Each number is 500 + 25 x the weight over its row's rms, rounded and kept within 0 to 999. Layers, rows and columns count from 0. Numbers have three digits each. The size before them is the row's rms in percent of the matrix's.

# layer 3 MLP gate, 384x96, rms 0.194, rows 138-383, columns 0-47
100:508522472499535488504485511490475512508515476498471534507495490545481509470533485523530525558563440496490486489541539435520525481506522499543507
107:485533531507513516540487477513513502484454492485493552488512517495489485481501493535507483518509517519465511523560489494531509525476514530480569
099:504477523513529506511483534511547536521490519483543458465528461502505488492512485513510504520465476482554517497502437502508503506484532511496514
104:464508474511491470517506524485483493499504554506483534502536471487476469521480507475472460482487457507435486492536500488502515528484508474533502
095:504505523503513486500509457509517525499502492480527503541486510505496492484565482521513503468502480488517510527532468545554533474482466492472459
102:495522485488501514488500480454475478476515475506512548512544508476535470490533538526504538516480504549523467502474498451515509513499478491494480
110:545530480497510446500474486515481523495477501536487498491521545476512471492460479518519447567471516510495473483512510529523459480510467481499493
104:498463489519515464507496502458487491484490484538476510483483488537516496452493502527526488524521504523462508475487455533519540477489515505551487
099:497479508504510562495503471509553499540516484516512490478505446489524484520512490494528557523457529511477473486477505556500500504473481489508524
095:543533515489484523491504511507531508500487507434563487481523503486509492527461518499504480522531531480467473535535458508486533554508492507490501
101:503519500487492507498510474520494485514472496499524518542501456455560482501494563519458486488482546506482534535455464463513492503543482502471510
102:511522482492539500493501471484486495494542453498485519511492513555535513447487522519469528511532513515509482510471525508512496524458502464477491
102:547496472484516481479504479522485516527515513501489515458549513505514487525517479475511536537494481504494517505465502499526481480538536484533490
098:490518512504493502485518469474490480517488534518491505493477482483458496504504553516502503478507505514518484463500486492524532474489454521472471
094:499507510508495544487465540519471513500511529502514502533533528512492529442577525499510488456495511510479516506526524532519509499500521484441503
104:528476491491444493498487503477499484497515500523530498476536534509546476501461505522514502537525483554482514475539501489479503524580500488510471
113:541486457470504464511474506472484521497515437489504523562471518514542455538499534500461505484499502526526518540470515505469512488527531552500504
096:523497526498513481552494476495472483511466503510492487510529506482525491519505507523473491465504492488478471480501506490531504535552559524463514
092:503509506510513492490520502515427492506455516490514491490506489466497474500467530511549495504522466467481472489470495497484521483523561471515474
102:521518495444489554518503523485532451464504459531456553524488532518484524494492480485509477518488479511493484522535472491491512497452518525515523
097:510476494528521478490502490545490484493524476536521528511517490495518468512550478456492479495472447511469502486541495448488515494469478473470458
104:487486525536502539512526492475531497449531494521516496505556528516518579490490467528532499479470509531515455452512497491488502472526489487476516
093:526526508495519503492511473487473482475488513469519469500483471500528479490508485533460484514540484480540487531504511506494509491510524469459426
097:540550491501485469514507497497467518466493469495508493498496536475547500480483496543523523468535433544501532496484508457525459502478506488481503
095:448512472449515509497502499548480479511496472484511560493527517482496499438481503512495491539466524481486510510513501475527489503544504498519506
106:530478483482506489499519509477535492510523501499483514523485502529493476495506451502515483525558527481497502483532528490496486521494531465557511
091:529539475504492492509486486526496471506521529488476527475482470452495480548497513480478493518468469513488511475527514508519474513469432483516542
104:458496499516474480472503474488495547505484509522524537493488474502509522481502495505523514505539497482455472493481538518496502486535498552515468
095:525519542481505523488524483500465448482460492535552562529496497499504512507491486481516506473517510511448504468494474482490497474514522506546501
105:486472511539530474515486553504516541512534482494459489517496503439522460456503481479538481534478501535482463530522518503474518498472502541516548
102:494500546465488525472518510521528497521479468488513486515520502524515498509469472475438478446510524474503510492490509505512513449533471498495493
105:506511531492499509547466505519472525543542471506458501456560528512531541509490499452473493514475483498519482508495511471508491511492511528481473
096:500546476483552490527470497525519459471508469480509471489494487509484482515531459509466514521473494492453483492531495510501469507480445477498476
100:534506492484510461470535500452508497544502530468508494462450505517506482565501485471459487536514505464463546473529498508473480496505487469487526
097:530493511528519530484512470474515489494518512496509491505508506479521509500492527483515503467500480503536525510494478465474510530508539570476537
104:525474464533457519456456501511501525476543543525477517498529479497554481445520505514476471530520531550458496493525481508501537505491520501507470
105:521517500493482489507502492481496488488501532551472493516471443501523451463522472514526486463474488518480515478479508485479514493478455523475474
104:500503517528497466506485452499495497505499548485480503533525458484545507502504459496506500522520543513467475557496501504500514493508479476487530
105:509507512516489464496482483513408522503487527512487469496505486553492476489477460513481462469473484486523481529514486508532497527539498481514564
107:500499533493452486494522471469488459450506508541510467515485473466492531489516515519496469488494489466542499478466479497513509491512500485493517
096:462473530524480487497498512508504511488490504531484479503525510558462495521464517518476498524470469473497497480468520499514492510508502468548509
095:577494489483540510504492485510476500493509472532476522477519523495492499509488484513478514500517484462528512511528516479502510526479474469508483
109:486474483510501481517489460470440526501499492489479515496547530495482489484489508450489468519470553491505493489534507508522538516518482520445543
104:472506521492521532519515507521480498475504528470500519497553443535482483479492527486481505520484475493475493489485504462554528501520474491483486
101:512514513561504486487454527525463523464513535505482499462509519460550507545490520487517455481491456487456481502518505463519532482512459540499485
098:515502472518526493488499476497535483541539499516531523534487477513470562516497510543501480460530484511539492506461531497519524486538522515491494
099:529528533491525510501468533481510507504486517508497509489510468495496516486505542508546449454503542500489488491445467503532530555563457540507500
096:480507521524495524506550511509499513463508531503480483540545452542542479452522507560501528504497504487504512510536517510521544498542525553505547
100:468527510514538502523479493494472526532502509533532478458478473529525496496506503489527482519489498503493450525520490441481497519510504546489511
101:535511488505481540480540512503491499550486537519469481479493497481484486525501490482513535494514518488539437465537505535516527482516520529516514
107:518516508503509475455480457581497511531495489459546509498499560531509519441464502542511459497502518520473495453477521513478506476525505503483504
096:489532516500448506471528517470448524503477518507508497482525486467497476512530515510523530551529535515556470463476497539466537497543516484476512
098:509519519509537491549490445465527502528561487472468499480497521528496532459484485488496508459471477497506461539515523536507500492506484497483520
103:501545506547493536480443488463463530499500504481491503540496471547513504520485483508521493464501494485462559492504518481491497524530513509460488
104:493478462511516509524530545469526493443494502517534536499453550489505470477514519482511496503467500523507523536511502506523473484501465483458516
107:491510490536522454495505543511506563521470496547514508521518477502477522477505523476498491463548460514501474494517511505474511535453502464486492
096:510510498529481520517495483499475492481530512469525476531487470511504476522492454533524477513446466485489512485477517463523476521495566541549500
096:502509518517524492517480519501500521492514547487497487469487481508535509487485539482483450522498513476508498488550496476477517509509510486496502
098:548467530482495479514588475491469491513539501475505490455492502465501493511562472486508505541505498481500514498504502505480519483475472496502529
101:494491476510479489459530486493494548484487491462481486495499522498517482537484465524544539519510509537487467431495538467511512489554503490478508
103:530495495482549512531465512465543470505509501514489534501491468502489495500467566475451531481513487447541510512477495463488518486491506492504532
098:541453552523530545529516522488472450473532499522480486559509492466492504483468537490485487498527526476466505433474513472512519462483489492484488
104:486503518527489488476496500528499531476488481538507516494532488484479450522519479505524453525493472494532499485497482528510544528555479530490513
092:520518519465524457516477498436455463482484490521504536507495518500517469500498522541488459475499473513455497463506512478515494556528488489483508
096:558501538479500489482553485495452452528497508501510518494464489505519515481489495498521506518444555489531462478478484502473485501531506470502471
094:534520507499474467490488519470479507531469505505487511503514451560500495518456510529522508495497445512485479510482456475552479556493514489534514
097:490506533535525458519529493492542524518523508459511548495549460514497523504511532541486474480524476490524520519472505467483542475503485548524491
107:520487519538501515505471563540528493512518514519513511486494491494498481493488511487482558544455466482505495463492523458518493478473527458499503
102:491506468496468485546502468448485457528532495482507482546473528490489495517486514489496474506483508532452527482513512514473506476532541476546514
100:498485500520483490562483475528500474501535522480475492493495483503476512493507551475468466486505468519475511451530494534526485510508469492521502
098:509537511511516492487523526509482466523496517511446511575510480467513463463466450531512530508526538501427492520461502490509477530529484519535539
098:524491515486505492495513527519482508522512530552487516504538501485496510486505505487482520533471492439486503453519485499467492466485507511524448
093:489502509528523484458536459502529477515500526517520490522477467481471476518563538505489505503488464492507474558457485544487462498497505523427528
099:516482570480507518477502483484484456517487525496494501476476503483467471505525522482493553485450519502490494486524509516456483493509507492506494
104:483521528500446500485547453523504513522478510489483471504488461531505454524493498532532528526523485473525490531488487518471470495486499506518554
102:501493514473546515510475494496469512525501497539545539490473522519517500478508490499432492486501488522534472526493476467513499491503490499516525
107:490505513475482481535485506482476521518491458500498511478479500491544490538516483471526480462502495506457499540483479488459505503524527458504503
095:552491506505502476501511470516439530495481467504549512521478476465516477461492478509468486522500501493488490517459502511517503468498527471495515
100:489502488479469496488456518496519541501535445513505518537474525500495489519496490517478488478479525497511533495480471557509499473485500508522516
105:462476462485496505491492501484470486469467494471551474493489437545467518478533546498485527497476530474497436490497488518543513507499526509512522
096:525475471486491512510459503509525486491499524472512468524513475479518465484489496504463540555474489508494446529497493479513472492476506500468528
088:496459465495486508513484502471475486510502459515489557473507498479482468530530500509552468530504489526528508511488491480496460494509486541477507
101:516484529473492485441467520517516465501487496496449488515549499534490549491499546494513494466471491535475489473510517464544497498512488518518533
107:514519514488473530508502499481506541546504483551460483486498486494494530524483488513500498503528554472477475505507465518562488510502497484474506
103:536496512493503482507552452489495490554512517520506493516538531491491468475466494449520517519527475454489500477496498514496493491511499466527495
102:521527544513471498489521503444435563498530481499462500536533500476515506540471523499506494505454531535490513534474497496469530528502471533519485
090:505481446481479500500456489530543471491470503520493495543497508465493510514518500509523520493485485464521518525516513531454503511498522519510488
107:487470501492500504530520496499474484517511498513502497494508464511474498543511488498475492521487477539490498495538510502539502520463491502477492
099:484515503494524490479534527494550508532489515491467517486496481498522451503518517450496505483444494497495494537506467497486491482493500480544498
098:499506515533480528494501499505491499495490500444523470459519477525524494527483488470478496501452482571500515493478477502502513500472492508482496
099:515522547526540533526483492506541529512528523496503499523544483489480499469501516496517497510501529461508556517503491487507516500488536463535534
097:549547531502473516484500503505476516533496492485474546499521488477534521439452467457546504456516496476504495454506503501509508463497471489502486
100:516532534507507485520508507531483483530542524512483521501472484530534490527520453484501462495530504502487522479510521484546538481493565457538477
096:498543526468504524531491488476493440509516548493500451514488481522516493511481519523469500495481456498513450516524526504517494447468493506524505
103:467460537501479532534497472492489505472484485486536493466491522530520500491467506508511469523453534469473453497506476525485509497515509527491496
098:510500511495514511520507456486513479546483449455515499447451496515479495486536497479464479484503502506501506546470504463509494490513516500486510
095:515512523502481488530480493472491487548537510519481478497520528488518490502476488515447511512563474516476509502531485532508492536529473521510496
108:518469494511500458488497493518485498503520507500494484512526486481562486482522496532467493497494518496508501524523506462509486479537521532486478
100:548475517470488439521516480489518467497512515517503558511542544528484480487493504483461486484491550484489537464510486490513489472518483511520487
093:489515519489483479516516494492495511514506486482481532455489517489515499513546519497492489486512457521506475536473546446448479524487524477513493
096:497481493518456512523506447516521487485474503481515481508506540525527478495495456499471559464478512549490505516510488552545507466510527505490497
110:480506548515503544505503475513492489525500539477499531479490498495464461519495511486491489537489465430486505542509510534452458539475499528466493
105:515520538501461521534456470468477486464500496515510485544503461467513475500473494542528460448521451532504491469479530512515494499509493498545470
098:475483478496492534524476471512504499520554495485482544532449464516490470529491527541507468416511458498489536498533488465502540512509485512509490
102:530540501489508505497491438465503524513498510498519504532465539496537479497501533497500480465517481496468491513502532487545498520494566492474525
101:496525490512504485501560520476469505484483525488508454485500514491501516470503496465522517488479467498530491444548474519431515472536521495519521
099:499540476480523507500526482441482528529466520469469503480550492495492488461494459515486504512494503539468491527470499517499545503513474506489447
097:515520478512477535490516503463513522537509470460509438448465510483527528468508472493498504497484524487528521489484522533497429559493470556443512
106:526518475522526508471497501515474506521504501459512516488514525539478450479545498515467494477493512519506484469521523473529451524520570495469510
098:479538466463494475534525519481524492474532497483524531536545487477532537496495530455491544479484511545523480498505483459556508492527521528467498
096:490535469536527480452510503482482547524460509476506491506515468519561543515472516461487479500476509526498522494509481498513521484500457470473514
101:479481455490468450522488489493477490525506493441513503532508497517496497469508471497456484503510436522489511520465488514502457508472510494516489
101:514509482517490513536490478544499490533492463544492500497514522485519511526506443540541537504460507508542505525508494550510500456521485518539471
095:532515519549543509502479519545446534543474520496488506479482491484507552487492499542507486530525472446519518498498518502471490502514479500470514
095:499513510453499442515483472524506539492472484517490513517477523503507520464451511482470478536479486512522491551534497523498533528487500556489495
102:533480502515471514465474487489529522500429493538538522476507467473521505474522527540512511541458502468520528495514474503494491481521503498533477
103:512525494484516472489487479513499513552451492550526526489466480508516467543465483497486433467495526481533488463481503496531477503480476496545475
101:463513512531504525522499467510482530442492514530506545521512481511508502528466501495514501529481474463500510476516465474476492496462475522487500
092:510487512541514492522517515569492481536514519449479481457508491483495527495502505466519496490483465490476483468504464505524520475514511482523515
099:497495517515494476524493503480449500508499503470503487510516483495526482529461537460504485485503478516485455510484499482508513499522492501492528
105:499470497465526531547513528519453476574480509503495507517482503470513460458518479508525474493455516450503514449535490517487442460497516494533498
103:466514555497511499503569512481485444504516486501532510482529542480481477517493521498477532540515456500461528535482450452498500483525476506497520
098:508490529482482487535513507557496516519541490453508449512505523500489517505469469476475511520469500481509499515509530495509532474466531512462482
093:465544497509486511528466522513504513498500528441536503486497515499474525475516535480492537530526448506470526496509542527499540516475527530518534
097:464508500467498488510444532480486496462487452520499561508519499493489492474489472481535483491499467467524511505562483540511544518531503526510492
099:524552505459483497489500484526512502472536477514478490494469494497546502504477521464511500454513455513483513500540543482463485534493473498474529
103:506458483533516520477492570515486474503498524476482503493565499508491468463456537520457522510514528465438507486512504505497512506519515512503487
099:521481486500500457512452494509543503525482475487477500492460504470488516473460508512499465548493482502513483502475486551506551519533487456483525
106:491480478537508503516463495520521492489489484545507480497489493476519470533510494502445557534501500489521490551499496513499536537512504523506499
097:496488493482487516528536500476535521482464489477502518531467499489511478508507501516544506498499503506472534497462477531524501443489507491539530
102:497530493492478544499460490520504520460481459540464510513503484519489473506491478493549462511502495500473525487500444521459495515467513524464532
087:502529519484463512481498472513492497488495498507520506507543485514437545495507521539472509516511510504492525530496493464500472523514514505514566
099:492463459478489536472493495549500455494488527472485520488454512492456490493482483502463520509499501506510524479526503523485529482532549546488508
105:545474463491483485488508543445512486463432463534479501526500527524486490523510473499475500552459513468486490486544457512508509505518500543492542
100:474445473502448512529508505532494465498525437544524450518490461477531522500498463487530528526549477519502492470503494487504510487500515510481504
103:518504554504527468517457517474519508529499526541514538465463503490462505500517487536494515493494504523487516481518519546533533492472563550469520
088:552514543530533490521537520508504512496534510479519483498515514511479549520526500486493502521509488504494499442494514474525505488545530515533522
101:515489515496490536535487463451491480455446486532497523515504481493521490505557538521496525502486495469534504537491519489516513516552489505486554
110:511509496498483422521533515515463500456471490521480481512466450500464443517484485488485477506522491518447477496471518500531515499518494491547536
097:494523463491558541470515520528510532525490519490472479474444510474509515476490469523531477550506508484474501470522490525461466489509489533528525
099:503496508521480504501459450534485510496523575521493487475501459475453535499482575509515471497475515503518505491508517497520503535474491502480504
108:485528508507562501507520513517508501496464461467486451520475491485522489509471509481475464511450501491508557527515538505474522494530472495474505
097:502476513502482474512497530518557494478509457484515478524535500477542503525496484484517488511503488481512517534524505546463518488479503520460482
101:464508492486507508545513483492529551477526490491489509498524497522532492488501510508544505502541490464523494489522462537490498504531453509501472
094:482461492500513531501492509499494479526493498483501515533505506529498482513491469526518515532469491503514467485473498556487489426505469495564513
100:547519517503539485461517537504471465524497526533513526507508488528494520493523521536511515484525489506489480502476474464458511492571483462508543
105:527493511494532496501466522480481495523496484552515557495525503480546514531495468485487455473513471484505515506456486489527523516504481495546498
096:494513478468535504482555538504503480459489486474522526534501489563532487470485462514512475515486529491485517493517533512506478506476524497494484
098:521481509531504529543540519497541537492548524490519548486444483479523485511506492477543482525463563496495507472493473521494446545496532505497505
101:464485536506469517477536499524512540487467504493533489523510492487504521531487495462506489460545508439493492479534490516483498482520479493489506
093:491503530481492529502472510468509477515504508508480523515497493525505505518470480500487524511460501531514509481544519519576499532536485515540495
103:552477505500477505499523501495457497542483490531532509520481483507482482529503448508464512457541507487509545469530471498521448518519519533514490
092:514487465527507476503498467494470510480511449483511530491554467505511468460462484512479512501462501498513539515463534507525481557504531514481505
095:530525509505482532514542537476515488494501534499490507558512488512467530540517499421450481509472490486483526481496493511505516490478484478518489
090:539473530504511496517509479489480509483520538501490490519516541567502491491519421522502530539474467478497501497478517503523496483494488500510485
102:484511486510497495557517536521536489504506546485511499520501528514521484529459481557484509498491476534462504527520482430463547505522529499515485
100:556492493488533533483496566502489492467507531518494498528495493481516450520516499489466540510520498533506537464510475511482541477513528575522497
092:536515471483541495497548510462543505517488516485499456479523478522519518457529461494467479540523485535488496504502495498486509523470509487514509
095:506505511487473539506488487510501448450482514553566506481473475487504491519476517524531498459466503478502516485513496507498514500535467492522478
104:478504546513498520552529490491436510528511498508482516493533503483504514516465485471467491541490481470492516525539495488512490517496483507490507
100:483543499492487492514513510510557505479506467494490493494486496547468451482518480500485490477500483491482513466504470531480469480517533501529538
096:487500508518485506514530525531512541451514450494512497483499546497500499477499507527485462523507469470504521510488518434507491478460497517502499
093:500513529439547503451539459494569516495477520499482491517538502502487487490446467503478529473513457489473447469493509494467503518487463497496532
105:469489487493510503541528498522476515551506541499466552457556524518489465446487528480487463481504478504550495533520483478502514471490492495512500
098:520537533531523474516492511496463537500472526510486514535468466511473516495512464495521486513485513456494521521501498480486483471485553455501482
097:452526516465495522520508459496516486528488518500479492498507482469514486468510524506498431470499492499507509443532506428492517473495470533469489
098:522481512507511480469474482519496478486520529550501526463511446527505463523492523557517483501477506466500459466512522472520492480497509509483488
099:509524527455492534523476539492479508460506449543485501509493460518439522495498481481475524518499467488521529514545498454494499478491488496514543
097:462508429492504517538513501498532558494488504461489515478474487471470509541542548499458501515480518474497491519478526525486519532478463511483552
098:477509490512492534522528522489491504516473447498475457503509549497530529507477517495510485508500499473454488502521485500505488498513518483521498
098:500477489522510494533510553537531501489494489499487496461506528484526475524485542501507479504479520470479494453518428545502562485508492528498508
106:492493556519556466504502504482476500487513495479481471534530543491546468503510488476508529503471511484540485489547525538458464473510493479462518
097:517533470487512531486531476509529474524504507478511499514489474530470477471533476486530460516524482508533533556508470537469504500512480480468526
108:553474507520513501527521530483517503540468504526447513494484471470458482520475490453476500534486513476521511487479478530536487527488490566485534
098:491496489556500496485521541541475502503507475510527499503531491461538514501543494484542529469485486530542460513482458509513485462511537504432499
106:537529509507515478504525516472491519478506504463520510499551449492522482501505463542531490495480456539485510515488460455483516507531486509469479
105:482551513511494509451471451469449551475532516484490486479477490491505470556475514469498489461461496494510519500502529517521472524509469482543512
101:490500567507489533508527486488504465507490541543510523533503464512501502518523436530487496505495494505492513486520531510530489504516527514484526
105:525526540503485536513491505499487523495494529487525470450496549476464513510521502511481551464444526521462518533496477495493508487533531488495479
103:512480515524530479539521472493510505510481530504490473480462508505501505469497494517502481530522521510476501513487534556472456488552457450487456
095:504457523463495529512544471531501520434575472535431528494483516509504439480497494519511475488519509484505519490470479508491508529485508489461488
104:501519493476500514568527442474528505476494540502500550531512512503470502496496515489487477487515512502489530491506482532521469477528483481515478
099:534499512482518515479501489473454519499510517550483459491496491515508492493463504497488506476477488454536520491491526511470494437476484516482509
101:476527533458501486518461534472514525499490522517528518474464489526530525469471532522486469540511495532539526478514509534488462495479487480557504
093:501514520483461513530506501488504459482520495507529532497518501471491501502496492505493519531491488524501508475503478496489480483520493466483492
102:500510502466492502479531483504466516515461446512451483464499528497476532470518509470500466474480505519524520492497523556496480515532422496480484
099:542489472454496530535506479478549497523478496512514479454526516514518526519558497542489497547500536510489528527525515496475478575487544478483486
099:504536554472518561500493480532478496493473505498502528497457504459512501525544475492536483484486494469504481513520462545494515495508523477512493
101:483540519550513453529507506542506522494517478485474511548515461495504468499522502474469496487524537541507459479471520464478496510482520529485505
101:528500516507512544513453520485512521480521520536448501461521522485498510491433510523553520480482481490489514497516488516478480463505473477491549
106:530502509529482482489454543486526519470493511499521483513481486525548491514541511483478443495496481449516511534511490510501483497525501468455539
097:523486489534533505506449482513486549489519478563519497547499499519530490520479492515497512504498516480503487485519515494539499478475524516467476
100:491495513515491517493501466457469493486498495518509521513515504460516465462535512512464485480448527499471511525473528500512518482486534525492525
094:517505529471500509507495523498499513527488453458521459476514499476474498514520514536485520540485465479494488468515500532514458508455487464532503
093:487491497489530476496543499484522470557509512447495518514538507486483451516507486484507465467539484516510523488439481517494521494501490496498481
102:517531492507490509453536503515543507514511491467450502479567501484526557556495471529517500501521510516489500467495487503501525532506499523492539
095:493541510504517511544555529521515491544511527514484460459488464519520543486497468547486466491504509475514546502488531514489526510515504472534527
104:439523517515502487485504528484522495521474500525514506470509493526521492507530483521466516543502497530527496498510498519492447476523497506471539
091:492475460492532500494479517511483494514526502528441514498516515499450490498474440483478478529464474488533469493474483542528509477504486552538465
098:504494473474538498528509494519513504514513546518522490509517475517483478448506500507520488534543522468542502509485510466482480526463516489537498
100:475483489542489489482489462486478546490482490475511478479508521517489501491482514536483526532488502473500510479516515478474436514529508554505554
097:470502518512509487544478509512506529519483531522458481511519496511553512482468532498488500525472532484500482503529445490468490465517495519528495
098:460497515550489511449543521510490549483475511500492438484496501457505453489533492497502501490483527498554472475466476512494477513509505495480508
105:470491514489493506515540528517526480473488495536474480522533481519457504497507462518483469497507473484498521496505461491553516495532487494469525
094:533508484459489529504533536539527512495531537506482511505513470479477486547512547448494527479480481521510525499493453461457484448498496489469538
095:503504492490532483531493519493499511484477524498452501497535449505476499543502494581495506488466493478518516481499495503526559513504481516450501
102:510493518504474508463508525435509483475473500502517428527503472490504517536524557491489568518489502512521510478474503509497487507480521496509498
106:501483489480489497509515492501528496518486456512482465465439501498507450495483492495528475510510481507501513487515463488483465557543480491477480
097:487482455533487491510487488475502500518563502446497491540479452492517465483483509529514498511484496544532472484531508452480482500512517494474500
101:527477460509499488466530465526507538515478489476443509486448468518473488488563481458490508513460504530499499502538525465530500467486530509462467
098:515525511498510488499528516590506508481506543509487523496484497506502525474487476467454464466486478475497479529524490480480511458522481446470463
096:453512520472465492482509495495496520483528444504494519514452497507514490490515453462467465489474522476506526471505531544512504508481469508482514
093:519485461518497506487524495506494519528533494448454515575476496512492498507471504491499481477498522546453497497515552518501532480486500522516482
103:520490504528495507510468503506511519459527527490516500546512494510523488525509488494436512492466510531520488512501554489515542479464491494488531
111:558514517496497487528482513514476491509468500486464484507501519485491445514496468515484516519453481538468477536481495519526563563487507550538499
095:484496469468515519501528529474550479512511494509560515479460496542469497525546457482460499490512480511482476469502516506545511516485488495497487
102:554494520485499499518479515480472543568512483502520528502486545528510495469518500487464464512525548522528511507534485479505490499502547521530442
092:526506522487512498517482482494508514548480457516516513487484501549493535509523533424478479515445509501512481509468521506507485519487484511529508
101:480514488536497470479521484505526512542446496472534509483497494498503500506508532464507496480501530511530465474517514452495454527524484508513534
091:497468517511456519524510466463483500474516512520449540492524520483470484509512512547501491508470501490504484523504468513501487500490508511516544
105:501514533497508464487475504515498457524461492529477535482504507492528520530461520475545492506473521538502529503496516469469533470472515540498494
098:515499482485475537518505482474514488495492530550512480535513483520543459504497457537562500490558518512517491515493487479420467514473512497501501
100:540493493519503552519508481534509517530507529506461525515484468533491524491467509462562473508509489508513489504506470481470511504498528535473488
106:492456516508495500540516523477528480512515481547514522508519493531518506502505475531522495517548493489530487479514505489469474526503517502460498
097:466502481502544518523494478504507466499467541484486534525496493529545452488478505503528449524481493525520486498487467517520517486521518480536523
098:537492446530520508523511507543498530476491507526509531514496479520520528521513496531516451484508466580494493501507458446467509492496489497492497
084:512459473484511512516492515558513487513510477517528499449512556484513474498522523481502521513480494469447482517491519508476519539485519533508490
104:438460541520480509473502508478477493519527545511503544540512478516484513522478480492530462529503445496503462487503494487500530495532512469495526
102:475472524484479496476540470510476533516544505475542469489531482516507463502488434492486495499509517516505514547497513487478514492518526475462485
101:435510459509531481531490506512513501464465505552486512539543536508507502508522541491495476446483533504508517530537485491506501461476494498505486
095:469483488521508489492509470475518521516522519488518465483503510522511485494554524501506546476506494523553503472467521538488441525533530535498540
101:523518475526501518521488473507493478525482547465508514475509496460527459510467546483489506468507521502472530506494523518495523524479502512540473
098:492491506529499484515503498526519576507478540532487456528532501495516507522507502523499541511515533518515485467460474520503507505542497532455496
100:493487505515467492522482518487522486489505494518469531494535551454489465516479437526492495495474489497508495498550544533498484503517491490489527
104:476526527494452485465466527526502492461523557432519536476512512474569526510441499504523514506500511485472518509465512540477521521505497510478542
096:515449479528528482430486522557497473457519509492511540545519501495526463490514474491479496469506455476463482498533485542516501542517504449511505
099:496504492494508521514524498521537500474504495498498510503489513524526521487522521533449500491453529493481521529478500487514535493548511502485512
104:523548520525493523471525528496464503492475497538495470510518533510532490493493495464467488529493488533504505544472517505494479511536527491509476
097:504480509464482491496469510479499532514509543481535503497497484483476485484494467510523504530512463496519506500510514517455486522513443437517528
102:489515458510470543497482507486496516460518525560498530453536504452551515491440525480474502469473510506482540461490508510534521485497487536513490
094:462529531518501513521522494473539523499476443505476439430503497527507494502524508513524467474492497523539521467477491463539515490515488488481518
089:499489497490458493508523490484459522548493471486551489533532528453452497508493534531477523519521529522508500481478484501528516506482529524552497
104:510480533492545499486521458500491532506489482484528518489538485489534470467456503518470519493489490477507467528478502460482496473491487499545498
094:495463526520493492533501475500498520535443477488490507494489471490548480442521532493501448502503546527510489481539462529467490518444495500516532
102:516492521478519527472490475508477514526522534558498520475468498513521476529508469533517526502506510531487555529482519450483507489481556547484477
096:480472460482491506503504456453528499534516460509525533511516477526497454495501524458502466491476485512515491504449460484513514461434483498460549